Weights of a small GPT-style language model, trained from scratch on English Wikipedia.
Architecture: LayerNorm before each block, no biases in attention or MLP, tied embeddings.
Each number is 128 + 32 x the weight over its row's rms, rounded and kept within 0 to 255. Layers, rows and columns count from 0. Numbers have three digits each. The size before them is the row's rms in percent of the matrix's.

# layer 2 MLP up, 1536x384, rms 0.149, rows 678-714, columns 192-383
094:073126110125148100147096057186161080067121125167078142161122112125121059144100129172141142168104126212166159111148166165105164153180130114092125151073121127158137064104137092160158162177093169146135164095145131087103157137147070160089107091155153134081093117130112077152135111172113100154134107113066111119112103144168104098111107143149191162151100140123143135112162133163134124123084134182154133171142129106132143132122127086115178077144095150170033093101137127114152124058075161091099082121070144115128131154093126159154096077096121142105171129126112076121131120154129144070
092:180154132188162167139106050122116116153102147134146117137096075130102157132107120087137097096111082204164184171165095157152157199148113085192067153158141194098140142124203130077124136139176153116080070176157155093070141187119122119103143143108120146158138139149124211112133098118110126138108110137119136100159129169089134135121088185141086155162126151124149146140090185079130067174155157084118120127099134154099087211100082108137111147165135133118103101078145124140171148150122106099090127114136079110128085154117114172111050136196164111063115150158100133158128127155116036130
089:120110106121170103124149151131124144161172151094130148184117134155173139098024106152140085146154127139169127069117107161091092133088128138056091102078143102114157118164109116151085187095184111166107147101103135161145099145022128127092151163158158114107113112042095173152072157137152146078133154103118076172146114140099144137115141126120118146118141157099108149165185180094107145198100115096125120138139064097073173075125073171138166098101139150164106101130154119126088092085155136113089102094070191085134138069093129141134145162125204124150135088135152163134138085167098139108
098:142117103136152084091140151154148087164116148116137203172117125165132136143138132108173108112200132169147197102098114141130186099113130186141173156051141102132124113102123136133146133120091128177128160102139147156101082111118101168074103120189163132139141130186163120107124080156156116154115154074093111138139092106140070148194083134073114131088146113122162084133110096116198167154157125120149111107089192126095093176114125167080144161126135133112155131183104185157122162188143133117108152113131135133085116083128204172150151066096127122132116116155093107136114140117127158127
082:109173101144130102102139165109149126150139222145121114132050140118100096114144159138129130104146073109091137050137100150100129139158162144110231186134190090101147111065198151082154091104088181142155070102120175065124111084137128117199107151077074138155119149158059140164159126121074136159174096111137156089120136136170135178094089148133146120108088150160112123059088104101113105129096161196114104155141116095127089153115178090158107113090138121175163117166151153140077125128079117146190097113195108138180125174131137179127131147189140119108084147147157152064101170151177147076
093:133103137124050099148153178110133092138084142114113138088079110130185122162128084178085083068146140151110158186083168090117126147161129115102074178147089123166120067136217104162104203115149132132137061067156140080137172111148149099098120102140074111147156155064155117114170134097096185083111094152128164088114101113149140111125134097131155112103149061178143166108105064076161225146141095182120125133136183097204101109094146145143124125129146133157110132127145102078111137140087082118168173156115121154133171121057132093172141122114093169119114127121156108183146124201130152164
112:083094137116176163045116162126115119145077185134147110129063170166106148127078155110112147136113159062123125074117062096121105133173159145144142093107081021133088145132131164104144066153190108116117125140139128099168095136167107095141120114104085208092134087134172129103118104117154182173141122111116110131215157139153159119147137132193163166107123129152134122111124084115114149164135103165103106104140133135099131114136129127135115167159139133097105136142119141085083119124192171147163144114108099134123103115096182111120181141111093078133165097151133100118089100147186130110
108:146160104126119099154154122045107166102167121116082097100121112075156078146160137139096096162136138139146123121112157167113065099127127150133132112113140151107146189073164096187120151110110095129151116110107154124146127083129077131116085134048103116150130057131073081079076182131139173121144079106119105092113179118100114144113135111166077120101091157138141132122147137140093100121099125125148114090100168148089127087097139185143093157177114213109133135098128075142095111135126191113186072084169124068164159178064139199143134117095146135126194107143191128114166155165143115119
128:120170131133150079096082123085139142111110079110125163177105147135116175078090111120147108115086183105153177123172180059109106102138102148118114153146173068163128152112109081120090139179126156091117098098092193145134133127179096111098169177096096138084102194096085158186128113152111127095073091084123117164133122090113112132128124085095167134164112138151122135126125074125071122145138154133132166133041082154128120172116039118094146139115131119131107140164126130054148144149165130159152126111186075075141108151093131119132130164180096120096139141157170118095098137125133084128
107:162129137133127164144108124116110119199141076116135108141099121089114084083171181115134100113153137143099173140097131149132154163102133131141141089097124165160088150129069112147123209086097089145138203113122112161114127156046118119139162134147116126154101087115158098162133145135160111129153097142098136111160093131137152193114159142119132124184110117049126078076128109092112169088146073151118114137104125155152113125164151105134151141089098153174141159169129133115158145162120186130087116109106148136119099145065151124175144146142122149157145184153187099058142112116127135087
096:153146132102166067168107131136094178105167132170132124132102108185115148072107164123144128101175122170099102149146117140126113146147122140145126119163129240147111132097092168144123139113124164131127180128113154123117109184107119139102084130122134130096127116138112127106165090170155082164105166157108177163144086104096097152102111149135134102142159148059158104094059131149176147167155136140114100140178146142110129190113159102108130130128141133138147117090103159044129152170114158124071103108155192106099142146082183126162142103108214129145131156102161143095117135134082125163
104:150094131162148096149112092114156154159111145119109157124128137086147106177123188115176126172088155150097127132088140150113141083170138078111147129153127132146069094105133153161179130110117122115103144128087122091158093061048137109129088174139084106149135131126176158088103115137148182153119128174177127177110054125196077138163115168201116119124102140155137194159143164160120084118110145130156120069159138167173087085125124167113233186123130164119129112165132176133164114092170107119155161147098143089076179111134127136188121120062128112112136173115111160082089140139148118172
096:076105108162108139142121149152138141140153163167144126127124151054161158107140109180150174108132143101126077130155097148142167158110149115075063128096122142184115053122157144144135140154172051123096128106162150124111098106032129152149156100141143122130118104153077119128106068107087163102117166126075191157120104112100108116167098163114185108115157118133128082105158158132068117136085164154135096115133093080095197161136116085154075096126124095151138161098108105133175123126140125077158146059160127132166096157131154216125141130096079131166119128124127096128093109164097123211
096:080066165133153104180164112130162116136155186113132112099084089087152105072126140132102092124105108151083131113156145132160101066110130104129231109115122182172120159116119160089125114123121125114111106160064110120164129098126153162123213171128116103132076161170085094148103106139074068165104133170093137109104097134128109117170108194145121175114097112117131124118139135062162108123183121138158039162134058136096082154150150135094141124116079118170133174125157110120126152157132126122205111162119125051110089114145110130171174131144114151155103144158149094104117081088118151172
091:151102176112177148178103162209097117151133105098069125086062129098163081164146177093142163148140119106106121133080180139105092147098176130128124148131148140152120121139175117131098169161186140117103107104143127138143136109124157185085101180183180133116196113136107136137130151125161164157081162145081110145120106142144071081109138113148112157106089149092125105061157145045156158140130104169066071102118107088118162153104087140095087096133166166111137123135108151169137102185093113131118048165110133153127161105113120095150099129084117128136097155169135111123074079119122117140
103:111122116122095192214129156138116076138112124079123135144167186166134096140148103136140069104147107111165046159133138219101140128189109177115132093173116183108133155133065126134113147153120100122138107149192093172095116132137169125091127182129135106162095141095093098110079128106086109133131104062145149116137148105130118157162141138151103081183148090073099139194128156144114209125121127103152119084128138158073122068154156098128128191147106128142102104175167115142121099147133149148129087138131148181093109106116181211162127135133106118173123141113118109163131178097063109137
098:117142107141111124165151140139127169107091133185088118149095144086086147079073090172114075188149145090107174121140072099114119142100083114103147110154086111076142134131185137208206164148145177111095153116179140128155107128126127118136122124110119119146184113142170136068066058190144131139154079175113112167151122178106134132167141079178193164155131072176179083134159081098095138156126133143117130075141159161157096090165134142141093118070080157107122153154130132124194139109112101112132094189157148110136126126151131143105108138163137174154111089113143137122089150186119142084
100:110171109086124097141110102175162109096138050033099150043155067085128025127161187136159108084106123108113155125147100127207140160096155151104126137131107216132129114120081113120093148111149125106144117128113111116137139152148149140136108150178149129106143073169151137142113151094148156125195135119103094187127107068149141147098054161086118124149156158209151109117142116136112112143144145154131177087112148176120183136105106115077134097153176132115110149136075117110143132144122112129132172092101160158126163112078124081105174089143141157091155132110140169076084137115106151169
097:113159096161149082176140202090079220121116136107145137157154104128133114133133181149101126135140200076163147110114067113112157131128163103101207148153150130129179111123132090169178114130125117135131129112176116115116141135152087116104133155134180137129149107102084119161153126155101128127157165151114102166104213063108125108111125162119083151079157098109119131128112135175132130154200094112135112078150145148115161129145134166146187091117120130129121126147134094134143125200080113120113122142104119145138109160123061067109105154110115141056125096064155140105136018133166127163
082:118160158168050139042084098118158164167186132112102120132145112168132083099110110083128121160185135130090073122154098142126149061148138108154135114126129150110151098114118145094127153156156072073106149168091146149073126150150081156134152160134118135092127193112088152141117154095098094157156101096124188098148139119141057086134113132109124147151093136143116146103148131148120153097141131185145131143118166074198099105136173094124093141154141134182178143159134133107107110166025165041161113135171148149088083112167099117174090073167146134161114175137193165135125134179162136135
100:178116112166120137127115187116191106116082101167155128032161118172136091143154073136080176154146096162115097118083071157138133083101096121090122096044138158118164162177162121127207128128139130153113130139085162119182053118146136140115090144177137117147086157087134144119163098087149111105124135097105146110141078092096096120131119100162144060108142177102093105143125075106195142146143095114199151148130167121152138175122118100119125101038150095145128149124102148071149113173136189137110086124129137101123088174137115168082138140133050114099119175160185142152123130162137128121
099:121143132148114080091154141076113177185174010164094147135120160145107138145138065145085127088166162186177126085116069128179185072075158149144122136101168119068124092081114143130155149088115150092158192155102110086161169098110071083149142130116137105145152159159127138137101141144148117105149139154152097137113128120119133082100149081136192154102127109071107109123113185143142122110123124128065151104117109150108153154094142134093073104119095147157042135164131158159065130142119124104122102143141157122157103076073120174120149112063150064155115161147114108162095129124083179141
098:121120129088094117124078111105158099147177106082181140124111137148099097147115139143135152072132131111098097133104140097139139196116175124143103126119115215114096057143110138169154133095194130091114082116107114174114084141120196067128162151156138111123133132120113144133154115155114091132109103105182091116092101085115134092153070134149159145140099180156148153136138163122095151152110123081106166092092153120096155118092125103143106133101120118112141096138167110133077105116095174126116120088156166166135118154149167228130140129140098158169150085155137121102148109090137173124
086:063132126142153079144156096081145114166139154104126061186136108178084104103111134186113166129141130096139163120116199193119056062144082156109172111161128046136206094180140117136102146143144128101179140117128128142135080119082165143142173108183114108132109125127110130108154106150139147098175102068150084092147101140060163128118098102137131052171094101095054145141120152145104139091116113181115145146114112142067158196191152197127107074079100105141104076157178128055149183078154143082137081105118146094144100176147153130124155159071127085101079119165120090075153083146132119133
101:147124057199153092128153119055149140114069157127097134082174123165108081109167129149108056173097070123155119104143114099139150145091069164165162134156058175155183158127140147133108106102062107163118164090137156138128166093094171124142107105051143067137162125137135126131181077132135164094111124101099111122134203123117119104116115142078105108121136125153120126149085105146139141140000137084169145170111175111105188144186127186150157131097145148141152166110129130121062175146112162144165115095115110189132061118180133138122103146152150122119164146138159121102138179178110136134
104:165109091116159118171143106077120142122075135157119178147133155072102155112139116148121130083111140136085209158088103135106214152073142118083140148068055078082126071053110104148095135130179049087171193136158167128153143047073082149145128144093182143132157112070184153125121088091116121054111129170148108127115109140125118138139102134089121133144158109216131119151158107175112136056186087127141098162124164142150099111085163159144094168146101144109133101135145073161106144102106139095145145119145136176033132146057118157082089149134104102071112118049169164130082147142147115092
094:095101040081100151167147067159139144083193122096121113178165102094103147071181174151109107133113150217148120095058105093138164195138155151169144149136120109135086116128148126122089162130042146114077139170040158120084128137147128156161105143159164139154102123119077134162145145138089118145116124121135165133106117113088109134125117158154140122097115098127159155119142073150092108098123099093154128112123156105220126183119131133183130153148143125099097148104176127134086203208118139141128140139151094125162173099132060112121092130056123134128105096135099151160135176127105125103
088:114126052097149138115119141171097096163110169103149190056131128180120123095130144121156121108175131145155079143159156121171117174128133123183127147122154105079104162133122104076178118098189083078111138111086142153103072136119105168089133106138138106111127141179129148102106128093090149104202105123124135151134093112113096113160119137075107126119152153153098097143042169117180116128167107118174054089131060117087138113138147179188137152148132107109111096148108139103109131176135160143150135110192138135141106079042104043130094096072166131068152106167144114087154076091165161072
098:149112104139130150080170151099178102167142167089136161117168073160095121073171094151127118159129091144145142146131071108128102124151085117107129140097128124172131152163097127122119143159139098143039073124108115139132129127147162129120125169148118147140112144145149144094125157063120157141067118127144114158104131142127099096173042161119094094110140167130064114145018122127147198143192147136140077180187118093060153134120187109050111147112145156128142183145106099066122106147085124086133122112156117153144140125112102163129112225127148136112105142135109109080060103134129123161
082:184163105090094172132130072112168106141126122154150122144131142108093128116110203112185100084151145096151163120096132132141063096100137111128119059083140139119110146163116171162148168104153166132085182121163094099151140144114116101079094083097154049075143142162167116150094178092155130173096141134119103151180113132142107143118079123150138099141081137126169156101234152090104170084163119096191086113153103114149146162176117171106116109113083182140157114117145120144100121163092132091176103129173092119025170134116170153131176141153079138097158131142123135127140168133098137184
105:145176124108188054090098124098124144143127090087145162176171136216121120169070119154108098144166184127131133132132116143125068133082084149104111128161097113145107132098135160128150125160110071135118122096147130105125069128155172083192102152089099049102121153150191187133087152141128156112136098130135133164147162151096161099150157149113197132145119061073165150155134132083093072077078186124138061096149074149041152137166108096168174055096140121147103122166126116082104158128174126157138110119186076137167090143109151149145114044114165099174142082165138129099101090136108130160
097:098127195126089112099101112160113090105147096103147123166106083128129137088146133103085074134086138203169143122126128174114159081137118110206103163127150130163173150157174146075136155133110045133072141088099082144120139110123087145149112134138154162097069137175173208096148121099117182134090088112130154192115148154141115122115173139183176154123161157091137125116155049158139058125118198165022097126113146172114149154154120155147166161127048184154083133215175118122108113096157168145152178154104124069127134136168126147106127081092120150123111153124158063109102125177147144115
096:151112135178101105154124090114124101177150123101146134114139149130110153065123162109114084132118065125167174143126158111137176142132133069152122173147072123097116108141124107177138176150111118146099121073113083130104048127121121156147085177149193112165117074097089116175114124107178147109112113141138125082070076113152143175103150050132174061094168062164154111087106105080166129122170131146102163114150129118091136144135126077126131147117141134047162124143101107128086120177124132140162151138080130123138126104101136152207118072150161144118183092132084116122155169166099142110
111:167093065146137125185187118153105109145070100163163107099105202125115126162124127111091149134099149112199188156093074135153106151114092063081143122177084135108220092082166145104135103128123126120105182197147100096107163107073173147101164130192138086159110088067140106118098090161148087164179053079097116149154156099148156122138112146113107121098145072168082119155105090156137117115140138111133112102164187172085120161086134108148130143184160133163085092098175157082123135118121120109142101098122126099124116137088120158123127097147149119152086134094148128107174114108141180127
107:125116155088099193162160169110144130126064166114147177106144141140126083136117097152135150127126098114174097145149158141089177132124119133134184175086151132099142115106164069129143121134140149143135101093149144150158136079114056185139095127066116097131101156162078074116179058097118123177165133047133120119129117156075107153168141164162210160099120124064155162159158082153120164136150185089117129128166040169156133081113088107112175109098102154114144080139131133136142121102114128100141110104179083053122129144169112110117119069104128113133126153131108119166080127124069137110
118:180076166151112111133115088116088128083156150086160162142145110168152126133114150154153141172075155084084122169187092133108139174173081047146119145141153088177116084082136149135173107090073113156129188082135071112093116079124126139073111134093104123137124111105091082069130157157131133187096149124141157177148118164122101161112092149120136152205120113156142118144100180136087122103115145114156115120155130171128093090167127070085144116154106203085116138075146122124141091095092086115092167165128132143156138152058160136079224168081156110170088131137096139115123144134092093189
095:125124157109106153121071213106119175166132094137065100090142104180094075102086120049174060099090114153105102190126131224126162098113112094156137110132140127140124082183097168121125066160137132175078157161148112137162131143142115193116142160135124079137111113117135114089150129105157092127103176060137103106114107113161096141128160093079118131127094128118140082139107098142072140099141112144085107124117074135057158143093105099174065130145112151185097087134078131156115122145097138095101092161120122186114183098151131112181066131144067138093152152149096078178145173181135132141
# layer 2 MLP down (transposed), 1536x384, rms 0.237, rows 678-713, columns 192-383
098:101163140124148042157162115191074116108090093115098108106121113121111110143125113102111160095150155151193125017176107072154118149107168105124135069170113108139175150130072068085150105105131135098193066093172140114122150116137096106066162156115074118106119136072173090114151112122120111098088159143140090165142072168141134156177117098103101143181132105150147153114142058140170131122118116145130145132132135116098087129125138096117172120146158159145177128120138092118135166127094166108125088168150172147120164145097167165156119191181112140103161207121082103156086086152188156100
089:144114172151151102144136082130129158106132148211141127116153119151136095156060165089142092117126085170125108096167087111081101125161174174165113113125136137108104122120151163029211154088129111119114135107101137108154138079114165127114106121124158178115167210184076142106231138153081087117138096158099161149120050111139162182141114189157099119167152152136135184119133101134088154150113058117129131138172167210158108213051174113075135141122109101152119160150149157070145092128103110149136124081100100140117109144099112106076050175162161153074093151102154120137105100137147166136
096:102082078116172095155109138135064138150105092129125139129152132142158198131164153128113142135125142174064147123134138142049090135127143173078174137094081115110108126096056200152108142152119132181090122192094127175122135143159081146113128114153097088140167107167106121107153094077104133076119059148104159091090103107165108129101193188123091154103135078098116144131147134108104088081094197150147105132187112185134086138139084167107096179148145088171160091110121142067079151105114078156149172114135165109150112158130203172150179103090160162065159121143127179110114109102159130141
098:117142141161089078191152109091072157126136152102102111096122130085141126096092143190161127100193164120166127118094161113165108156086149122198097155152127128155137089138115187108126199165097144114148133199116161120152112144138128124151128115116143144112118128153122173100164140142121069159125141135084175152181154090089166148126101176127108167110109108151111080148147137103177148151087219095106126129145185132129112124100110102113157166126143112114154126120129069170158160122131038168151080081129140173102156107142105152099103121150154155074075153113149084133114117140120135136
094:109101134149068122137085120130145081154050089170113116070146101162118088107158111082103123105127151152125080147121165097079167157144107075109094042153115138141154116138155074092139103119117168179116123163175144115167213103166084146070169155184171122106130131155161166083088110094134156178115209109146148120093112114123139140139119118120113188117172188105107147170149099195164157112132139120100143139180130126153125093178100168152147117107091121179128100074066143153131101113093109112158168127120155070069153113162085127128145108148098154113099214208151119129127071128128171205
098:050112108123152116142149132061153127148161159178114131123084089050147143132094110077082167134143112097086117190104114133150173167128097082097130162110118141131132170157103129173142138161143159088149155131145143099157082160145151125145149096114130117180160135129181088105145042154087126112100108171113107131115102139172089125116144101172100083083176133079137083145163133109079088132123137209064132100115121111120190071156125153168063148090096113146119087154096111160047114123160085163141114217129133173102070172079126111131161144161101104112153117162128112121091099171121138113
093:170161130183084132154130130087141068103153066115113150131156096130143054192185097108134097129176114189133182165116181168135149130091098133189090144214141204102153142190142126156117233112095165167207166141108116198108112108077138183147127143186193109182133143104114093112156155121112109103079151125151130129085144080142114131128115076092118153126120140112153136143130142149137108129132134128170154172155074107156148104163092148131162160099130157136186120097130147159129120165090087102065097146095177124109128152157098153142077125131142171085091137120130134091150168111092142117
105:093096130070118138131080203206156117128191192147110117116139117129129162130152126170150113176114081160106097106118173122152145126146133128084102141074151147165118161075135161178127115109117101126152139114139144126158099133129114124129136158125149063142145097189190160141102138093184105114153149063116119152155090171133218110109086142161141105120078136139186158148142198148138053096118168073126152175108095126070135141211058140104085155125130141124119096127140154149146119146147122159069152105078122141115113142165130079166118135096146176134114087141129102087181153118162122158
116:132149106157114102138163139123145201064120093088141177128138122099124072134098118166138099143134119122085108149177096124162145100086080105105173162134094100122157179012191185132152065126108076137071138117152138144159095173089143115115100134078106111131145100164161131102128161073114170098102195139123145128120188140100101042173168092095119111117133116121133179100112105193151130108113137092137099119114128136142092175136132125140138092049207104167144094164136114118115155113149127132090147106174100150150136108126105109087124132130160050156115103161132095168095160093117142140
111:141070108158137139172176148097131111141128072119143162077098176104082170179191137074121100052094181173126145158096160125161121177117113131133126121127126136183114137167107159179177159111186113210088124105147181118096106087113139177103122131138117143213090069109085102138095138149177150147152166146090090107133080153141200115137096091099077112172134125126089116119178128115143078195124096140142156089099140138204096120129112135122095143129160169095146145110071106148199138103159038098147151106197119141125146132134125117105107096115167101103118178129137123146115094101036079134
094:163124095139170092120134124129158149141209118146109158149145175133150082104144134110156114087191108133081156117159104129133136039114110093112070107100130157132149139091118183108141198113104137110158128154105108073109159220166113126189104121135144157128106112113119072135095124110138096137156128127190181071129087139091132100177095165104109142070129193099164189175134138121073096142125103097102101130126141105137134156154127166132188136174165155177133107126143130126137118139147088146090154143110169148108106056133154190109157108087120054158133102164075078098115092081102100132
096:109186114103079105086167128130138080128121109127174082123090110160069154129136110151072176130161146126151165118134110045131134213101224124116074145141168092145164121187104145126129171118099154179152102085161133136121187149165146119123139090111132152146152146169137141153157133161155132068178112081121153085190125125155165135116179053102176126152125114124113151115138114075158152151107088092140101139120163094206199154112140131159102124136183133133151118102130143061079078134108203161092130145156139140172096167122181099141091094132107112099111086115089119144183066110113162154
094:175168126124130108100119210052086166131136165117127127162118143104127180133130116107101154128138115096128145111105093096094182132121131142086122148125111094142152126150100090127171112195114100064115195096144115169175123188147136094167181105139125161124184151095147123115117082143111184139165129108136106099154111120073157155124114175130174066088155169134104147142100141121101106144136192175146129136150140099108105067076074045102067122158080140150151136147088149186149095142110156128130109105167099139150173130111127135097177006162161145082166173147109132069127143103139063149
109:114079126138163160116166116135121068138108081111130186087166176167139107104102120137159145147079103134115130185090092179088103155069137103199195134040172092115144119113109132106114146081131117122132088145135160172157145113162130132170139211126115136086133115127169113131145131107086108208158115135074156155173110149090110139169111149148118118159094082152134121104099110100096105089180196167113051122107100130135184132098129124124150118106128134133098127172179109100168144109136072084074113153111149092081151092079155132121150100125158188160100090138171094123120156125140159140
098:121089182099152153120143170159135107140148125154123152161119136043130100165131133101116092156113158120153118070063170133192084125134058141122166176167146108150116133176095170174162171149161159099140173103089113128102097192117159146136121118119183114150153131197140165167094099126142121136119147133129145123094105152097183189074147130144145135131113187118151130082136142168140128195103103178103153075115158122173184132165119146176118132105117150137186155166069135120158095218131186123134087090158087213142150172152088178154084077155127085091071129165134124114083165188138142123
097:133133158145104129099193126128141150099129094154192111113090108158145115147124100147177164166130122130050134085171114094077193184093140082127080102101154108177044119111132092132143117154065138074067096140142178178119138158106148126157125132123166156029174155192127134111153142089139139104182141092118098157131066138135120147161164085119113132136211111198178139115106148138133125169089118154050100158171147137179172093164153125145092107087096095140108162088128132142145144076088145137095181168120153148165114187186144123082166136083157138092172093126165169133120101154106129073
098:179120073135081068131124185095144107130124134164161100139162189208189125063150156153206141146122131141123095132091164153129142123117135113144141155102131145099166091161130055139106135075092059137101108188117148143111153094102156126108105114159140124129150078145069112148117195093158095133089129123136145130075066127167066097122049140125142155171130100125088146147156107109142182096165102132119117184121175125096152103105134111093140148078152131110083187166125123159083088108141122116106225144165137121124127090144121145124116139110126128093123128097102115089112168135158140112
112:100115176122119092125126093154112069128194141137107109129123133138148100043192113162115141159114169058107138139152120100074120173107131166057151071149119084056127070148153125132090167072135100143117148137124135097146112181162169109159124182178065092142110132156113051127137159122151160168180121141152108213188167119144108118189111199154079091135108157056168138153131124126153162119209090169099106072133117102124151136093122167128091148135183139132045099122170128120081110127123156105084125126118165131116134095068141130117155103123110140105107127128065083111147113116102141090
099:128121088103103111070152064069113155106151019095108162071120115082107099098149078063141163095124130098166162081200179054159145148148124147136135210106115185081112168144166124151148128086113091101064175144127127140220140063097089138191088135098081221148109126148119142133172129141154096167146078170093145130121136141087111148134115158109167164114179097104152122167161118164138126068127118145062134115105115095119097148110114057097121125131151117110071119170033188104128133094128142125110174128140122145096150130144193112126143140155163128126122144165137231078137107124161096106
090:192164080107153165159164127099119099140183092115108175108169108098097099124074135080124132097115108140092118163104142168084157092163121109160175099167125131167185156143179170141124087095110116107162182112176155098172096153071107194132170109126162101113144131103174089115116107091104123189153047088154140108128054139153098107178128141117142161157102114159170150082128121137118125104094129089177066136080127129163124083087142175123119172154054170158128174105073100106094110149126136109125120120118096134149098084109125134163100154133121111080155185172182091157136115109093146086
091:120103189139186102131128099105116120070125193099162143117098152154140188129082154074090128146114080165093144063125083137127099153108118099117200120097156120165159126159089115095102135110082156137137105092153061125086051110139097096163141094084171067118124120135123095130139162190150133093144158133130072113160133168098172117144117117157118153135171128105135151141130149133104087114121197211117107104159083103067094103145171189102117096093066146082100144120186120093165139129179145092129194163112133130174084075130214121129128099133084090173178104116081183138128126185074112085
089:155040168166143153158125131133134120098151143120103140148130130111097171161133122107156140090137195154129075081129142104146125185091153170143189120140078153071118112141113151075069111098123186161177142150145135095149091096129081149109108144191100142127179176127096138101130092076125111206133155114113161121132093070175158168104141130098136096095131102190143141170092159149122126184119167105115107113196068138158112105127137103126133147137136179141101149109125147179149197150088136115133133099117086087067171100142142098195089168132161145119059153149190118161172161111111063095
105:136129106130121095117105142152211170167153159062194163146130118133150116100168121073117079133157106144198112140117080108129136126112159105147122101116096131149129172114168089114136118166146156113170144075143163206157080130139116115194050085087148123070161129126105119150134111124134134154119107089148109110126138194111111100141129151159120140115111128135127158103140167140093176147089068181111154177130171119170111149128082103143090104104142200096088154169164155166138141100131216094130160156112120112103170129080136098145119111177092131158167102136145125040147124130121191122
106:134079166165138146115082155202124081115097107115119121109134140109118131159196130153172097113093174159128074153109127101072126131102183090128148101096075198095127115113093161138158125131121100123156146126049079076141124138148155132120126164084103148108135130099072139148050170101111151158148189099131124143139117113166162160130072137118169174142103129086145129172119178088098102160119214126126109144117113139123186133108121160132108099133078180126146123068172169087082133158136110178138152127107185110130129126139058123148114110169133125109135121099109124095094189111141177158
093:115153146091102179101057142150124106144175112147134120092114116105150134122151136113152166144177120156085168109134153151083184120148142158043105117097132114127112199112106096137121132101097143120072121099131108213169112113188073145176115162135109162129102163106118070160125134111150111133212115074118158131115046134141110095210119123182179112121082082072159176111096115125105133189218134158145133138129092150104124144167158145091117122127100120094108056098105099052141103086135095128073122173090136121180139159086154092089117106118152132106107151104143162134167101133116114082
110:117117130156112153107161125132132116095136107133171228066095110188109121170135191083093143080157174124105142169140086097086170136121134100142170130183159172123139162094090213117117107131115133096183187117131170119086083158108128167076063144093134092071160145109145132090079137136141162162097191082103115134088092128136136162122145097115115111179128150189100140124092129100102097135124107150227061154143151131142087090136063115200106083144121147104181150181082162146128153104104164126135082095140136070169146107170114146116135121080129172157149131101097139150103129072108085120
093:090182136129142147094136150157169154204118136141160075135119122117177161123127135141126129133125118119110095096133133093124124115130173106134171108177171137158061034147091106130108137138125125067200100154172149118106154161125114140141087140124199157108116140091085088134158137085154046146177182100129073087102181141112120099111107069091164123133164150129124124127147064139132170105154194171080126178172118121133117082138153115118164172132065174119089107129171105134182191163106129156059119162125136141127104128093081152163113132154136120166105181150139147104112155208143050150
089:099120141120137141133112138144148092162128114138164135148103122084195139130121111140113190163105129172155037165131122165159144128101144211135122123161109141156157150162150128126137150133138159128109132181175149080130177157113158096151104151132129090167162153152098118065108120116144166128142125204206144107174070166123112129142167166135121144129154143115153216121173123146112118144056111064157155117106115161065141132138138124079074141092085104139174095175097153132152121166114148099186099121140111151089121147148212182111128143153103097220105146107122109157104119142132082124
101:135159099097096133157119104140151113155057098141102156107128145125129157146133158149135138083097098120108121137104070077136129101150097176175129121139150075176109091132164163090158091094098156098152093125136139072128144132121127167145151092150150162146190118105176131128142120140126122057132141099100142118110180202107179162129154111159137123103125142159113199187128112124156077131143132175141108115132095196083199083093119124151086152137071135176170126135113143106118172140106109151145124135154134161128072129174103125126146190128097100140142086186126182105119104132148239093
092:098154088128127115103143169093102105080125117147116164129171152174082131133145116121108065074133123106082127198116121129137145106159107104225141203181162161108111163105181089093156106161191113128089085116131158169104116137087135123131124116129165148132151089112173149168152111079075110174103135058153196167089150142157147116114154165146133187075111108164118120107102082160110088144138159198121104176100167198118116153100117058097098130069113107136164122114112097076118114049140156185128092113100132121117129097103147133124121160128123142163159155097139112103147114090116110161
100:043116157107097083131175083157160129093144116136132100146143174070108126099151167165083153092124133148116105079131129110117085080131181136122158118106175088151123104130126104095103112097150175132118140199176141244163088075152136162155141107128150144131139139122135147150204057108103123123141146095145097107131123120210113127120118102125109148090120157127093125131140135133140118155184091129131132132143156156161134102158127139135159154171101161135140125158101129173153080140156165081195164136093152102075126123218099136115184134150138161016115093084117151146098125088166103150
096:135159105107147120056158093088140136069125161131161117147134078094085170127127095066071158156086224132167177104139096069139123133123041091094163113197083094151136122150105133093116117231127149189186078095144183128088039123148115134119106085102108096124144123155124149106119151154093128117128141182152118155158154177120142149090136096087110105077130141157136149132092079093107171095131121140156120086142139108120094144114072150150131048112087157127100139136094164111085142109124091046111137114090128154148130072088090106140125095117199176128162106084101126147201124107136104137
092:122151133134121035145077119139172152148192075102199115108148056083082144168134135108158163103095132121101156170136161130121170086133113129144142123174189134156111113119133131158118168145129179090128114146139138126163121116141140088139129021086100124082121084161162113109166160059105187132117087119104108143119100142079172137155147123136113150135140062163160081124145110118117118153109087082117128154115152139162122093156184068142140215125127091046176086099068131129101119086124171172145171158126131161189105061099134073055114167094136145105123113133161107137157130105152156091
107:138126121121119141198147092122141085121139135145113131147078164086094154121217127145226117091102146156114190128120102112116150136122140152101139170204114169131117124107137128070129131119112105095155120168126095094155130067154116137082140123115150100153113142094109053119146132102131140130125125121114139150129109142172143148143124115164139151042135148098085165138100158149153135111054103099145148136212197098085073155161122078083082144137104116148101140123131147128098073117147128144190133132072138082144105147117180135151093149045199052129132106154132131123144129116127192171
099:138140074115203151104071185055065149129109143112141157159135155052118090181148130104128122100159123201108098112111054107153096160084107142086115147169076130125102139119144107146105185142097116091114158215151084138158143119146106153173149088065143107114150116144080148085173114157171128152100156152112080138119130170157122121123124163116095157120191121144117103168174157197139149164123126102154117135062122150127119145110132114150129109065143121116092192081135084098176170105057135168114109144135144127118150121130085106128163093153200134107116100169129118137128095091145156091
114:180131096136054173153082114149163158058118102133109139148172067106149084113143097123068080140143175083126086118097138104174106127114118103099150183190137171096119217072161149160139124122159057125127172155149162070072123156133079128082139117157075073132111206088195098099178168142101114125110147097132136048074172125157166123151123121096161041139126116093107195139134139057117081120105064074140169113110118101159175102126129141153179117159117104105126142139071101159118073078089149105133094152155166175083103129125109095102175175112122131120134177108117103182111141129108093111